From a checkpoint of a small transformer trained on Wikipedia: rotary positions, 144M tokens.
Each number is 128 + 32 x the weight over its row's rms, rounded and kept within 0 to 255. Layers, rows and columns count from 0. The size above them is the row's rms in percent of the matrix's.

# layer 7 attention key, 96x96, rms 0.288, rows 40-63, columns 0-95
size [105 100 119  94  94 119 109 102 114  94  89 113  88 103  96 101  95  95  98  91  90  92  93  91]
[[110 133 134 137 142 152  99 148 126 139 100 121 116  90 106 128  74 124 114 120 147  98 135 104 168  83 139  89 161 175 196 143 170 147  61 130 138 126 129  48  67 143 122 137  87  97 167  80 152 142 124 128 136  74 136  98 171 160 151 135 159 136 152 218 103 133  94 117 119  84  91 137 137 113  54  97 104  64 113 153 136 132 171 171 126 149  70 147  80  95 150 108 139 100 144  84]
 [ 99 138  83 132 110 117  64  92 137 113 122 131 122 104 160 118 118 108 136 117 156 149 120 109 191 104 175 100 131 105 116 165  85 128  97 144 152 150 174 107 114  84 195 132  95  88 162 104  83 147  89  71 178  90  94 111 159 117 148 105 171 127 147 178 159 142  86 120  88 120  56 150  98 108  75 115  90  48  61 136 113  86  85 104  96 129 101 113 153 133  95 144 127  87  88 122]
 [204 169 122 115 141 173 145 107 166 105 165 123 146 153 164 147 165 111 128 121 109 119 133 148  90 205 110 175 118 123 109 150 148 146 206 181 128 123  81 202 180 139 132 161 143 120 112 139 104 130 142 124 154 186 125 184 126 102 129 117 160 153 119  57 163 175 142 149 175 175 172 148 137 145 160 162 130 172 142 164 120 117 147 143 148 111 159 167 178 171 146 145 145 183 136 171]
 [127 103 193  74 104 121 138 129 151 179 188 104 134 154 153 128 147 147 144 125  62 137 168 155 138 212 148  73  97 112 139 107 156 108 155 154 124 118 130 103 183 142 151 103 184 150 144 155 101  63 176  90 143 120 151 156 125 189 164 171 152 128  84 155 121 107 150  87 172 193 160 111 168  95 161 129 130 171 150 165  99 184 156 125  92 144 101 135  97 138 131 147 134 172 130 141]
 [180 106 130 132  73 161 159  62 123 132 171 113 160 160 142 145 148 148 108 163 131 152  96 191 120 163 108 115 170 109 135  95 102 154 134 188 145 125 141 114 161 152 114 184 170 169 103 156  95 157 193 191 184 147 158 187 155 118 156  93 108 144 196  93 133 149 140 129 166 124 187 158 110 137 117 163  86 156 151 191 159 135 117 157 116 149 176 151 158 152 150 169 116 146 110 132]
 [125  56 115 153 123 140 135 156  61  81 122 105 135 106  95 135 107  78 128 114  89  75 120 122 209  85 127  86 154 159 139 167 126  67  67  48 129 134  87  81  96  87 108  72 188 141 124 129 123 158 114 164  80  84 123 119 134 145 117  89 143 128 116 175 129 134 147  92 145 118 116  98 126 144  73  87 160 101 121 178 105 121 139 144 168 130  77 114  96 124 117 125 141 140 114  74]
 [190 105 166 160  92 129 151  83 141 136 149 112 129 156 120 121 130 147  96 123 137 122 121  91 105 171 149 156  82 109 139 104 136 146 149 162 113 155 146 163 176 161 140 139 140 116 134 203 137 149 179  98 135 203  80 144 145 118 143 171  80 123  76  46  89 125 123 180 107 148 151 174 163 163 172 149  99 167 165 144 141 176 123 186  73 147 170 171 163 143 129 137 101 160 146 176]
 [118 119 104 151 113 145 142 146 103 167  85 147 115 160  95 125  91  68  95  92 120  91 148 120 144 123 133  76 157 100  93 120 128 121 116  71 135 161 164  96  71 131  50  48 140 165 145 132 150 137  55  94  99  90 137  83 155 194 165 114 110  90 184 131  90  78  88 105 119 141 127 126 101 111 110  74  76 113 115 130 110 142 113  93 102 112 136 134 113  70 171 125  83  98 155  97]
 [191 153 121 136 157 169 135 106 170 173 180 146 154 108 147 109 102 139 177  83 153 147 134 134 127 165 112 172 110 108  90 142 129 139 195 168 106 136 148 155 184 161 164 104 174 121 110 178 112 121 154 147 108 166 120 187 118 115 135 164 159 109 177  61 200 114 155 117 149 125 153 122 122 121 179 189 131 176 179 158 133 126 158  91 180 147 182 153 163 152 168 134 152 125 173 121]
 [146 111 154 136 154 191 122 180 100  92 137 121 110 133 157 183  91 138 126 178 137 107 199 141 119 130 117 133 147 128 221  56  88 129 137 141 173 114  87 124 138 150 161 159 117  54 154 138 143 131 177 145 112 105  84 137 109 132 118 117  82 145 136 122 149 114 147 121 119 122 140 100 132  75  98 122 150 130 112 150 117 224 127 178 100 191 120 168 103 180  97 129 187 118 101 165]
 [160 144 141 107 151 142 122 100 149 152 146 118 112  76 136 149 201 163 159 159 105 176 133 167 110 186  93 131 117 150 106 110 137 112 199 164  84 159 145 124 213 141 154 109 157 158 108 172  85 124 203 104 116 134 136 178  87 111 161 134 136  97  96  83 137 122 115  84 104 158 110 101 184 134 157 162 100 150 144  84 168 115 160 112 161 123 115 169 104 177 150 185 171 145 124 171]
 [120 128 171 105 153 134 169 192 127 129  98 142 143 161 124 111  83 106 102 122 117  62 137 176 178  74 147  92 154 137 131 157 130  82  52 149 168 115  67  39  96 140  86  99 126 139 115  92 146 127 103  86 122  85 160  96 128 194 131 133 114 126 164 186 138 131 111 134 145 152 125  87  97 127 105  89 161 105  77 116 181 120 148 119  93 103 101 154 111 104  66 109 148  84 126 101]
 [167 141 143 130 152 117 171 144  93  74 123 142 130 138  96 146  92  93 117  79 145 166 125 187 138 213 183 100  71 115 128 160 118 137 149 161 168 109 133 111 108 113 173 148 147 117 127  79 193 124  76 171 178  95 180 162 153 113 173 149 138 142 146 125 148 116 132  71 164 169 145 118 165 159 125  93 116 104 137 110 106 141 121 114 150 146 149 100 165 118 169 157 133 143 186  31]
 [118 120 105 154  96 114 136 150 102 111 131 126 190  83 152 164  62 108 176 117 106 213 111 133  97 140 121 106 164 170 109 104 144 109  65  73  86 159 216  95 169  83 138  90 112 114 171  81 134 128 161 154 152 106  63 168 103 132 109  86  93 147 133  88 119  95 106 139 166 104 117 102 101  77 107  78 133 125 150 145 107 105 135 118 150 137 141 129 105  95 105  82 162 124 182 117]
 [160 134  76 158 138 162 156 113 105 127 119 115 136 123 121 115 159 162 147 201 180 139 110 126 116 105  66 157 138 119 121 148 127  96 134 156  65 101 112 124 121 169 107 194  95 189 174 134 104 201 118 127 132 100 117 121  93 121 116 203 109 142 114 209 111 108  75  94 180 146 140 168  51 150 162 124 156 181  58 110 147 133 137 142 152 158 117 171 147 132 122 126 117 138  96 129]
 [ 94 139 106  99 123 128 161  98 112 103  87  76 106 120  70 134  89 128 146  94 115 109 155  75  74  73 181 126 114 113 114 130 153 150 148 172  89  97 155 162 103 178 130 147  83 165 111  95  75  78 164 166 115 107 158 119 154  93  96 142  89 101 115 120  97 138 136  72  83  92  76 158  72 119  72 118 123 137 148 100  92  61 106 134  75 144 159  99 112 159  95 128 173 101 119 166]
 [136 118 123 108 113 113 108  83 202 165 153 104 115 166 160 153  71 103  97 167 141 191 113 136 107  76 120 161 116 127 106 188 151  86 123 119 139 115 181 104 162  85 107 128 119 157 151 105 123  84  71 206 130 132  86  93 150 110 148 151 135 127 190 136 130 100 132 143 127  67 123 139 184  90 158 141 154 166 127 170 178 195 123  80 114 117 108 181 101 107 111 121 150 148 152 174]
 [120  50 146 125 121 105 129 145 156 124 135 127 121 166  82 137 136  74 104 152  85 155 133 178 144 134 134 146 101  57 122  59 118  95 123  73 149  92 102 127 150 175 112  62 144 122 141 180 134  87 101 148 208  73 101  54 144 194 121 128 140 151 126 123  89  67 133  94 130 120 119 111 118 114  89 147 158 153 138 135 136 173 114 106 145 132 135  69 133  68 154 114 106 133  79 132]
 [120  85 192 161 152 157 104 123 106 142  99 131 197 114  72 118 172 126 106 131 136 119 119  87 101  78  85 107 100 132 133 145 136 127 162 129 114 125 142 153 132 124 160 108 191  83  95  67  98 160 187 138 107 143  86 111  87 147 114  92 156 170  96 130 148  64 101 105  91 157  67 103  80 153 163  76  70  86 165 122  76 144 116 135  63 109 151  89 121 144 111  86 126 124 129 159]
 [107 114 103 135 147 142  97  94 129 177 147 128 143 165 173 118 110  74 143  89 129 188 136  95 152  66 102 117  75 185 121 192 163 133 119 124 103 156 170 148 139 129  91  99 152 185 128 111  97 106 160 156 155 121 160 129 162 102  54 114 130  47 151  79 105 147 126 110  83  90  96  98 126 156  86 115  73 148 167  97  83  93  66 166 137 111 119 175 140 125 132 117 158  96 102 126]
 [114 149 156  98 151 103 109 124 103 126 112 113 166 120 147 174  98 101  93 140 135 147 111  86 146 120 125 216 143 180 134 144 133 129  84 146  99 184 116 209 151 105 127  94  98 135 159 111 122 117 135 213  88 139 113 165 106 130  72 121  90 110 160 178 141 108 104 124  81 117  66 117 150 162 141 239 114 139  64 123 105 106  95 169 124 108 139 149 142 126 144 121 170 168 102 138]
 [145 150 152  91 140 169 187 133 101 107 145 121 126 102  89  56  64 105 143 121 136 180  81 131 162 153 131 163 130 139 175 119 112 137  79 142 129 123 127 117 172 151 161  92 123 173 125 141  81  91 130 208 153  96 151 176 145 138  92 111 113 122 155  94 141 134  90  70 159 183  66 125 106 107 115 198 187 157 100 115 110 113 138 128 157 172 147 152 146 107  94 168 169 186 133 107]
 [110 145 107  72 120  89 118  60  97 125 105 155 135 167 139 165 190 151 150 143 184 166 137 109 171 129 131 177 166 128 174 143  89 145 148 111 163 176 140 133 152 106 158  87 146 109 145 109 158 141 170 162 175 116  78 101 135  42 141  71 167 113  89 174 176 149 173 155  74 135 137  88 112 185 118  86  61  86 106 126 135 106 137 145 135 115 116  92 136 123 153 115 118 127 131 166]
 [166 123 210 102 129 103 145 124  98 103 158  90 130 109 147 141 101  90 103  87 122 104 136 102 102 142 130 136 153 138 130 155 165 115  81 171  79  77 116 153 154 114 115 138  85 177  55 112 134 135 101 136 154 100 138 100 160 190  88 142  57 105 133 124 170 114  68 153 145  85 148 122 123 151 142  96  67 178 122 194 173 183 131  97 114 131  88  93 104 132 119  85 114 159 122  69]]
# layer 7 attention query, 96x96, rms 0.275, rows 41-63, columns 0-95
size [ 86 112  90  91 109 107 106 117 108 109  95  90 120 114 107 114 107 101 135 101  99  87 116]
[[138 121  90 146 127 132 100 135  88 128 185 123 115 166  98 103  85 101 143  83 160 157 169 145 161 105  55 121 143 127 103  93 144  90 104 121 129 118  81 111 124 197  69  92  96 151 106  82 171 116 143 191 152  94 159  93 121 168  94 118 127 115 106 142 187 111 159 101 108 133 177  93 139 156  85  80 141 140 106 115 133 187  67 133 128  56 153 181 145 121 163 141 184 100 145 128]
 [ 93 142 179 112 141 117 155  89 141 197  60 148 152 146 135 176 173 164 185 153 120 204 131 124 116 152 106 117 117  73  98 151 149 159 171 129  74  85 188 139 155 136 157 126 156 123 149 203 131  95 180 149  78 152  96 130  94 130 143 144 117 122 109 120  85 111 163 104 154 102 107 168 109 122 202 139 125 162 121 145  79 167 108 117 157 179 156 139 109 142 166 110 102 160 154 126]
 [125  74 144 142 124  98  88 148 147  63 115  96 151 124 116 130 132 146 111 108 160 148 155 162 117 136 126 179 146 157  81 109 121 108 159 169 123 141 123 119 121 110 128  99  76 115  75 150  75 128 127 184 113 158 100 118 119 111 125 174  76 136 170 140 109 107 157 115 173  89 120  65 196 157  71 144  49 182 131 166 141 117 139 126 123 141  85  73 180  83 170 137 109 105  52  93]
 [142 135 129 148 205 128 130 115 136 174 137  98  75 130 142 186 172 163 238  85 155 155 191  75 150 120  92 172 164 161 132 156  73 103 126 143 143 166 152 207 145 113 206 162 126 154 114 143 137 178 110 141 156 147 138 161  95 139 139 120 123 109  95 123 122 149 122 163 145 165 138 129 142 119 130 151 115 180 117 109 119 130  77 100 158 106 112 149 139 176 143 127 161 173 114  94]
 [100 132  86 135 145 100  85 141  97 102  94 155 138 122 129  94  93  68  75 151 142  99 143 162 101 130 154 106 146 158 108 160  90 112  92 158 205 141 161  92 128 166  94 120 115 102 160  92 118 105 133  43 109  73 133 109 181 121 151 110 134 120 152 166 116 104 119  93 140 110  76 131  99  94  17 156 100  69 121 126 177 115 123  99 115 147 105 130 119 172  64 135 124 104 111 101]
 [106 127 136  92 180 154 186 105 160 164 138 145 168 114 179 165 163 189 198 157  77 162 120 142 130 167  96 185 166 190 153 131 122 148 146  98 142 128 142 198 177 132 201 125 102  92 127 134 124 108 126 140 113 135 136 172 150 156 154 178 158  94 144 146  94 159 119 149 137 154 154 145 109 132 177 150 102 188 131 123 164 118 142 100 186 159 118 129 114 181 107 112 109 192 160 130]
 [126 158 121  91 108 120  94 195 141 108 147 126 126 143 189 119 125 146  81 186  80 142 112 106 151 120 128  99 122 193 196 138 147 117  75  71 169 116 118 136 141 133 109 162 177  67 151 101 121 113 141 141 108 128 166 122 170 141 110 119 195 132 107 139 123 163  77 105 122 183  70 140 105 158 117 155 172 116 161 109 193 119  97 143  88 171 104 150 146 129  37 139 146 119 133  84]
 [122 132 139 133 132 126 153 120 185 173 139 155 147 136 127 196 184 149 120 140  77 151 117  61  99 136 124 167 105 176 117 161 145 141 144 127 142 168 209 172 144 129 142 204 180 101 137 163 153 103  95 167  96 204 130 206 127 109 131 160 114 167 103  90  79 152 101 116 128 161 117 165 121 123 130 181 108 164 148 155  90 118 103 104 101 168 123 133 135  87 119 143  77 137 157 163]
 [124 169 130 139 107 159 162 114  97 144 184 108 111 151  81 104 132 173 155  91 122 133  68 100  98 176 176 105 142 134  83 167 122 141 136  97 123 127 179 122 115 115 103 136 117 167 203 103 156 177 128  69 155 180 119 128 127 178 141 107 139 102 113 113 163 152 165 161 156  55 130 105  89 112  72  87 125 113 131 117 187 131 171 107  63 137 153  96 117  99 170 178 172 126 174 153]
 [140 108 137 140 152 158 168 119 154 133 127 125 117 222 191  87 158 186 152  99 127 176 136 119  81 182 163 155 113 151 190 154 146 191  91 177 161 109 140 158 156 129 147 143  79 122 162 103  63  97  99 128  96 176 154  79 144 190 159 134 157 121 136 109 114 137 154 149 163 119 138 168 150 123 153  96 149 107 139  86 121 194 138 147  95 175 119 112 148 116 147 117 142 192 132 107]
 [139 153 127 149 123 153 137 177  69 100 160 106 103 176 107  79  82 159 112 109 146 157 133 191 175  75 158  56 144 128 127 119 172 155  78  83 135 159 122 119 104 144 143 117 159 171 183 130 126 165 123 129 144 114 139 125 107 202 171 118 156 138 131 180 126 123 107 119  99 153  92 142 141 109 105 146 153 109 187 133 167 154 139 170  52 109 166 146 122  77 144 126 178  97  61  97]
 [128 170 102 118  80 104 132 142 143 121 125 125 136  63 137 128 127 146 125 106 143 141 135 115 167  93 118 161 153 149 173 148 129 162 129 177  29 207 113 125 136 139 107 160 123 110 145 210 157  94 138 212 146 122 122 161 104  89 153  68  96 131 148 147 192 178  83  96 147 135 140 159  97  77 166 144  63 141 117 136 124 115 121 177 151 132 152  99 148 155 112 139 144 174 164 100]
 [186 141 143 160 155 137 127 130 105  95 188  88 158  92 116 117  87 109 168 100  51 176 147 119 126  91 176 176 121 127 126 149 124 108  63 154 123  75 151 129 112  69 123 128 133 109 147  69 151 116  92 196 116 146 141 128 174 168 111 101 181 126 163  60 145 125 114  97 181 101  97 146  66 112 140 127 172 161 116 183 129 120 105 133 128 102 104 119 132 145 102 117 144 157 116  53]
 [153 138 124 144  77 156  73 101 161  97 155 135 152 137 134  60 150  58 149  98 113 109 157 137 107 135 113 174  85 110  83 115 127 136 112 201 126 133 119 107 139  80 116 148 138 141 143  99 115 155 111  59 124  90 108 129 132  64 118 122 127 145 165 131 181 155 156 129  75  77  93 137 178 176 160 143 104 170 134  84 149  75  50 137 135  63 129 102 158 135 121 101 155 101  68 124]
 [103 123 123 116 160 143 135 158 160 125 151 131 142 117 129  86 140 184 188 113 151 128 137  86 111 113  89 167 129 130 189 139 125 119  33 115  97 201 219  86 106  88 108 131 131 115 149 137 128 179 168  90 154 116 109  97  79 156 118 145 136  97 106  87 134 117 134 171 185 104 148 101 113 136  88 101 114 129 104 190  43 157 163  94 104 126 128 167 103 149 150 139 176 148 150 128]
 [171 163 113 207 165 171 136  92 127 152  91 100 169  81 134 137 142 100 129 124 140 137 110  99 137 105 143 124  82 156 123  70 136 123 110 112 127 100  94 141 131 134 137  51 139 146 132 164 157 130  98 149 115 195 130 142 117 111  30  97 182 184  82 144 180 116 134 152 152 138 134 109 163 114 128 157 136  85 120 129 144  75  86 136 170 104 106  89 113 155 114 150  36  92 112 164]
 [104 142 126 112 162 185 120 163 105  75  99  88 164 100 139 109  80 169 133 134 129 169 123 145 130 112  96  68 166 171 143 190 143 162 105  85 138 107  99 150 147 114 117 154 127 115 169  50 128  96  71 125 124 149 154  21 155 158 111 109  96 107 119 127 119 114 120 158 159 126 115 112 129 153  88  86 117 180 146 176 160 127 191 121 139 119  70 123 120 112  74 131 173 102 140  78]
 [126 155 131 181 134  66  90 151 171 143 117 124 115 145 141 161 152  93 154  98  67 144  75  66 146  73  79 129 127 120  87 157 122 177 163 150 111 131 180 148 111 171 105 155 118 161  65 145 159 134 162 184  91  90 164 150 159 120 143 102 135 162 136 112 123 153 155 128  86 133 164  82 173 133 133 116 111 174 100 195 148  60 176 131 176  86 129 163  96 167 141 131 148 100 132 120]
 [111 123 133 138 175 119 128 104 169 139 109 135 173  55 130 125 144  87 139 118 150  93 158  68  86 141  87 190  99 109 124 102 149  99 187 154 140 129 157 171 144 127 100 150 135 171 113 163 130 119 170 138 118 127 107 177 100  98 123 131 167 222  89 159 149 124 120 125 104 177 122 152 131 145 166 228 136 136 169 208  91 119 105 128 123 156 173 145 114 165  84 114 147 172 114 122]
 [151 179 118 145  86 139 184 155 163 123 142 165 148 143 139 110 161  94 121  81 134 124 204 157 138 123  86 139 126 109 128 128  91  70  91 103 153 111 112 122 135 182 177  95 130 145 116 156 118 140 113  85 150 136 165 109 189 155 155 156 158  83 166  55 159 151 122 131 120 115 121 145  32 170 110  95 152 189 152 201 146 118 140  92 152 128 114 114 136 147 127 158 178 127  91  76]
 [127 123  64 162  90 125 180 163 124 138  77 139 118  62 174 117 108 134 128  73 136 122 198 138 110 131 155 131 126 125 156  96 166  96  89 102  72 117 193 106 133 138  97 168 132 117 159 152 126 166 112 179 114 150 157 126 145 106 162 142 130 108 128  51 127 119 110 109 161  93 125 122  80 107 144 158 133 178 122  88 119  90 148 109 194 114 143 160 190 184  81 151 121 116  93  57]
 [101  92 158 168  96 105 143  87 122 190 104 160  64 116 187 117 123  91 108 111 200 147 117 121 132 162  74 137 114  77 165 114 116  86 165 122 114 155 168 147 119 142 102 114 198 171 118 184 158 127 113 192 126 152 218 129  78 152 103  77 133 161 150 159 131 108 164 144 113 122 132 143 158 136 138 152  70 103 109  76  81 144  81 133 149  76 111 138 113 136 105 138 118 128 132 146]
 [ 94 130 107  98 129 100 130 165 150  90  98 143 125 173 101 151 156 135 107  77  90 171 151 129 183 130 114 116 126 199 178  81  88 165 131 101 170 144 145 170 136 124 131  77 100 125 149 118 141 152  82 116 137 120 159 102 128 193 182 149 148 145 139 103 124 151 130  89 163 131 121 122  83 114 128  78 186 119 124 104 144  44 210  98  67 120 107 133 184  96 127 109 190 111 108 151]]
# layer 7 attention value, 96x96, rms 0.361, rows 32-44, columns 0-95
size [114 117 109  98 120 100 113 103 110 102 102 102 123]
[[127 134 138 149  95  89 126 107 163  52 173  93 170 151  81 111 105 144 134 184 123 188 127 129 170 166  74 161 194 148 138 171 137 135 122 102 173 136 129  89  89 132 147 121 153 103 103  70 154  82 132 128 115 127 152 127 101 167 228 152 173 115 146 149 125 124 129 130 138 116 140 112 141 162 146 166 135 176 105 103 140  95 135  79 117 194 170 107 127 148  93 194 134  97 113 177]
 [106 108  44  88 180  73 102  94 107 165  97 119 194 131 122 141 102 116 181 161 135 121 113 129 154 136 123 144 155 117 162 160 127 117 124  74 198 160 115  76 141 118 148  63 117 171 120 102 138 124 138 100  86 102 135 176 131  86 121  73 123 107 161 136 162 121 128 131 132  80 167 104 141 148 108 196 105 145 133  99 177  84 157 110 146 110 135 106 167  48 110 134 124  66 140 163]
 [116 135 158 162  38 183 187 143 163 154 153 163 171 143 120  86 127 127 147  92 158 147 109 139  96 109 149 110 110 103 107 166  94 120 152 108 106 144  92 142 119 149 133  79 134  98 135 128  80 120 117 106 158 164  99 102  61 103 119 202 144 129 118 192 178 121  87 178  83  65 114 159 163 106 146 149 137  85  71 119 138 169 119 145  90 191 156  84 148 111 134 151 152 134 151 100]
 [148 168 100 113 137 109 135 153 180 121  67 162 131 159 134 161 109 102 142 122 120 146 100 180 159 135 133  70 119 172  73 158 178  92 166 108 142 146 118 177  88 207  81 152 148 140 130 110  90 143 127 107 119 188 162  95 105 112 108 166  95 121  99 171 131 129 141 121 166  89 128  74 167 182  95 120 148 140 162 127 179 144 156 107 148 126  82 190 175  78 128  89 179 138 151 161]
 [ 51 115 140 101 148 176 124 104 126 112  82 121 174 123 103 138  97 109  95 130 145 141 142 161 140 176  91 129 175 122 136 147 102 113 115 111 115 156 107  82  66 104 108 138  96 101 147 134 104 162 104 146 139 162 164 165 124  64  99 101 160 133 123  54 109 113 163 105  89 154 140 159 104 162  56 101 174 103  69  95 175 118 147 115 131 125 124  98 109 114 158 198 104  90  47  84]
 [122 143 105 106 118 102  95 158 143 169  55  88 129  89 133 174 164  93 155 119 195 138 186 138 138 120  93 160 137 163 157  92 132 108 110 167  95 114 102  52 180 141 175 159 122  91 110 124 187 132 134 127 185 171 136 129 128 174 161 144 144 127 113 119 106  78 138 116 131 178 172  92 157  70 104 132 165  79 167  75 113 104  92 160 148 167 153 147 128  73 110 134 114  89 105 151]
 [143 165 174 147 173 156  57 134 105 117  69 134 146  95 111 106 146 115  86 153 119 100 139 135 187 159 110 123 175 118 121 101  60 144 180 149 131 111 132 138 173  84 128 114 136  88  81 126 163 171 118 126 126 158 169 170 197 105 125 198 140 111 127 115 186 114  94 172 176 157  72 108 104 140 152 107 131 103  83 148 107 187 160 162 148 105 139 110 176 166 143 158 101  93 136  99]
 [100 157 107 166  99 119 125 128 131 186  99 176 116 129 137 126 103 117 144  97 172 111 151 114 149 123  59 181 133 114 130  85  88 135 159 134 120 134 109 140 150 131  98 140 115  51 137 172 157  54 126  81  88 103 100 122 155 119 143  70 139 172 152 129 205 162 151 181 182  57 124 140  88 130 114 126 140 126 108 152 142 126 139 114 140 153 116  65  60 171 125 187 148 158  91 156]
 [137  75  98 130 109  92 134 172 171 139 142 133 150 107 152 114 120  87 148 133  71 138 170 143 167 140 139 167 106  82  82 129 112 124 127 113 130 125  69 172 132 113  77 115 204 135 121 163 173 127 118  94  96 137 130  71 123 140 119 142 142  46 110  97 167  81  71 138 109 108  88 104 118 190 188 118  90 167 117 174 140  86 143 167 159 108 145 123 105 186 121 146 151 119  55 103]
 [152 134 142 205 125  94 158 104  92 103 148 132 169 124 118 137 178 139 175 104 140 178  78 107 100 110 168 177 160 127 108 114  52 179 184 112 200 138 143 114 174 124 188 111 142 124 115  89 122 118 144 137 109 108 128 158  80 166 186 131 116 137 114 168  43 152 135 160 166  95 123 116  64 121  98 108 109 115 104 136  84 140 141 163 135 146 168 170 110 137 134 105 116  87 143 172]
 [ 50 143 121 143 128 135 117 142 134  99 155 117  73 147 169  95  78 135 147  96 146 108 122 154 109 105 149 162 132 144 114 154 115 119 129  98 160  81  93 123  69 151 139 134  96 126 151 144 160 141 145 156  86 170 131 113 178 156 110 139 235 126  50 127 128 107  84 112 192 130 136 167 110 212 153 157 150 131 152 142 127 191 109  92 160  74 106  83 121 122 161 149 139 151 158 172]
 [149  57  70 127 129  82  99 110 107 158 109 122 146  80  71 148 147 144  97 159 103 170 143 108 180 130 159 136 149 126 135 126  94 140 200 175  79 102 124 150  91  99 126 134 130 149 120 154 150 103 161  98 115  92 180 131 118 125 144 124  94 129 213 123 133 152 237 152 154  95 128 117 174  95 109  99 123 156 188 138 141 157 143 102 185  89 102 115 106 191 138 124 135 147 140 123]
 [ 63  80 139 135 152 178 170 114 155 146 151 175 129  79 132 173 184 111  87 129 149 130 125 144 129 133 118  93 122 136 156  54 125 131 110 176 111  82 138 119 108 181 180 128 125 190 107  99 146 139 157 149 196 165 171 128 134 111 151  79 116 145 157 168  96  77 168 121 152 129 167 175 113  52  89 120  77  99 133 172 125 115 110  87 119 141 123  70 146 118 168 152 101 101 108 116]]
# layer 7 attention output (transposed), 96x96, rms 0.326, rows 32-43, columns 0-95
size [109 110 111 118 123  95 125  98 112  95  98 100]
[[ 94 102 171  61 103 124 159 177 137 130  76 142 198  88  99 122 144 112 101 122 114  80  82 111 143 112  89 139 132 112  51 158  82  99 149 128 121 207  85  91 117 121 134 152 129  66 156 125 118 165 129 115  85 107  82 143 130 209 126 167 171 149 115 139 142 145 155 169 110 194  85  88  93 172 126 122 145 119 183 154 127 140 113 146  90 120 144 146 147 150  90 130 112 154 140 163]
 [109  58  99  58 116 177 154 101 129  92 119  85 130  95 134 126 134 121 126 164 121 141  93 102 179  78 115 198 173 116  71 126 114 111 101 140 130  80 144 114 175 125 177 135  84 126 101 144 157 179 209 178 141 121  59 127 118 164 147 104 147  68 138 106 182 144 150 139 116 112 167  96 139 129 102  72 116 165 147 120 159 101 148  96 108 138 187 157 133 162 137 147 150  96 127 140]
 [124 156 176 121 151 135 107 153 156 148 111 116 177 169 108 162 138  95 134 141 154  92 146  87 120 143 123 109 132 119 158 145  77 142  89 177  88 155  86  98 205  89 123 125  97 105 162 137 129 123 102 127 109 147 141  46  79 104 178 167 120 178 111 132 146  70 198 141 130 105 116 105 139 129 113 167 117  51  96  97 134 172 168 181 151 139 109 139 102 140 106  96 203 116  86  89]
 [145 141 147 136 133 124 125 127 110  96 119  65  60 150 100 109 108 134 159 170  72 124 127 114 140 107 194  89 193 124 185 150 119 154 125 119  98 120  95  97 142  98 141 152 131 138 117 142 114 126 128 140 111 139  38 135 126 112  85  95  90 170 126 190 154 170  63 111 170 171 130  68 146 143 116  91 120 105 146 107 171  89 168 100 167 177 147  86 177 178 155 160  91 102 128 165]
 [112 123 138 123 146 160 103 124  72 133 124 144 208 178  87 133 127 112 165 154 101 130 142 133 114  51  88 117 132 114 125 138  90  99 143 142 121 129 114 104 173 121 112 120 154 162  83 126 133  67 118 179 157 135 154 226  82 109 116 159  61 106 121  80 109  94 131 138 161 168 134 132 127 175 122 143 194 173 103 190 120 140  98 177  98 149 103  54 131  98 139 144 162  96 117 132]
 [ 67 104 139 106 111 180 156 107 124 156 140 105 128 152 167 157  99 116 167 146  99 155  77 159 195 200 119 140  96 117  90 182 161  83 130 117  64 175 141 159 170 187 113 156 165 170 135  98 186 148 150 153 121 163 111 114 152 107 131  84 162 154 127 101 110 126  82 124  99 100 165  89 102 109 124 138  90 111 100 135 144 116  84 125  93 135 115 172  78 157 130 138 104  46 104 102]
 [118 156 160 105 162 176  83 143 195 168 119 184 144 132 116 132 122 116 128 168 110 105 145 102 127 115 113  92 134 110 107 100 146 107 136 112 116 123 131 219 161 174 105  79 145  76 109 109 113  97  94 171 131 182 158 147 184 104  85 167 112  86 106 113 118 159 107 130 139 182 110  96 188 174 121 101  73 100 126 202 153 166 179  88 130 152 103 142 100 103  79 112  94 117 109 102]
 [144 101 171 144 109 139 165 134 156 215  68 166  74 103 114 104 157  97 158 106 156  97 107 125 155 140  75 135 117 114 134 100 167 123 113 173 114 145 165 154 158  64 105  93  78 114  87 110 120 156 141 165 178 119 109 139 109 117 133  88 155 171 157 115 163  73  91 164 156 129  75 170 139 126 161 192 120 105 156 160  58 156 160 165  77 161 133  79 114 146 131 121 121 110 122  90]
 [129 125  90 116 136 202 162 128 147 110 102 116 180 104 192 117 148 143  92 159 102 174 101 137 149 115  94 112 131 123 164  92  95 150  86 113 106 177 130 171 141 132 127  59  38  95  97  84 129 144  96 179 145 129 162 135 152 148 130 209  56 145 136  98 135 155 117 162 117  89  90 130  93 181 150 164 170 137 104 114  80 130 142  70  99 118 125 129 172 118 130 150 107 155 131 163]
 [118 157 149 157 126  61  97 110 138  87  89 111 141  95 140 164 165  42 156  90 124 152  80 104 141 128 136 120 124 134 113 125 173 143 138 165  79 141 162 160 141 180 136 126  61 166 125 139  87 126 161  52 145 133 100 136 145 198 154 192 157 178  97 137 163 134  97 166 130 138  79 105 105 130 126 150 130 117  84 148 107 103  71 100 131 157 143 185  88 149 117  89 160  92  87 144]
 [ 91  86 113 184 203 108 142 101 104 107 181 146 145 176 119 127  84 114 164 183 163 101 140  98 127 152 101  84  82 146 151 101 171  98 116 127 182 153 122 121  72 150 137 171 111 111 128 138 140 205 163 124  83  76  78 159 127 118 123 198 146  99  97 115  98 128 108 109 113 119 164 124 155 186 118 136 135 110 123  96  79 132 103 110  95 160 139  69 153 173 186 125  93 151 120 127]
 [131 112 114 137 116 118 154 167 114 110 144 142 139 188 106  82 159 102  27 183 143 120 104 145 115 151 136 133 161  66  79 131 135 152 152 158 132 122 129 118 101 152 123  67 101 176  97  91 116 149 139 140 149  83  67 145 170  62  90 121  91  98 182 137 172 121 135 134 100 154 116 160 215 137 190 170 138 124 147 144 154  95 148 161 134  66 122 103 100 158 160  99 114 126 103 127]]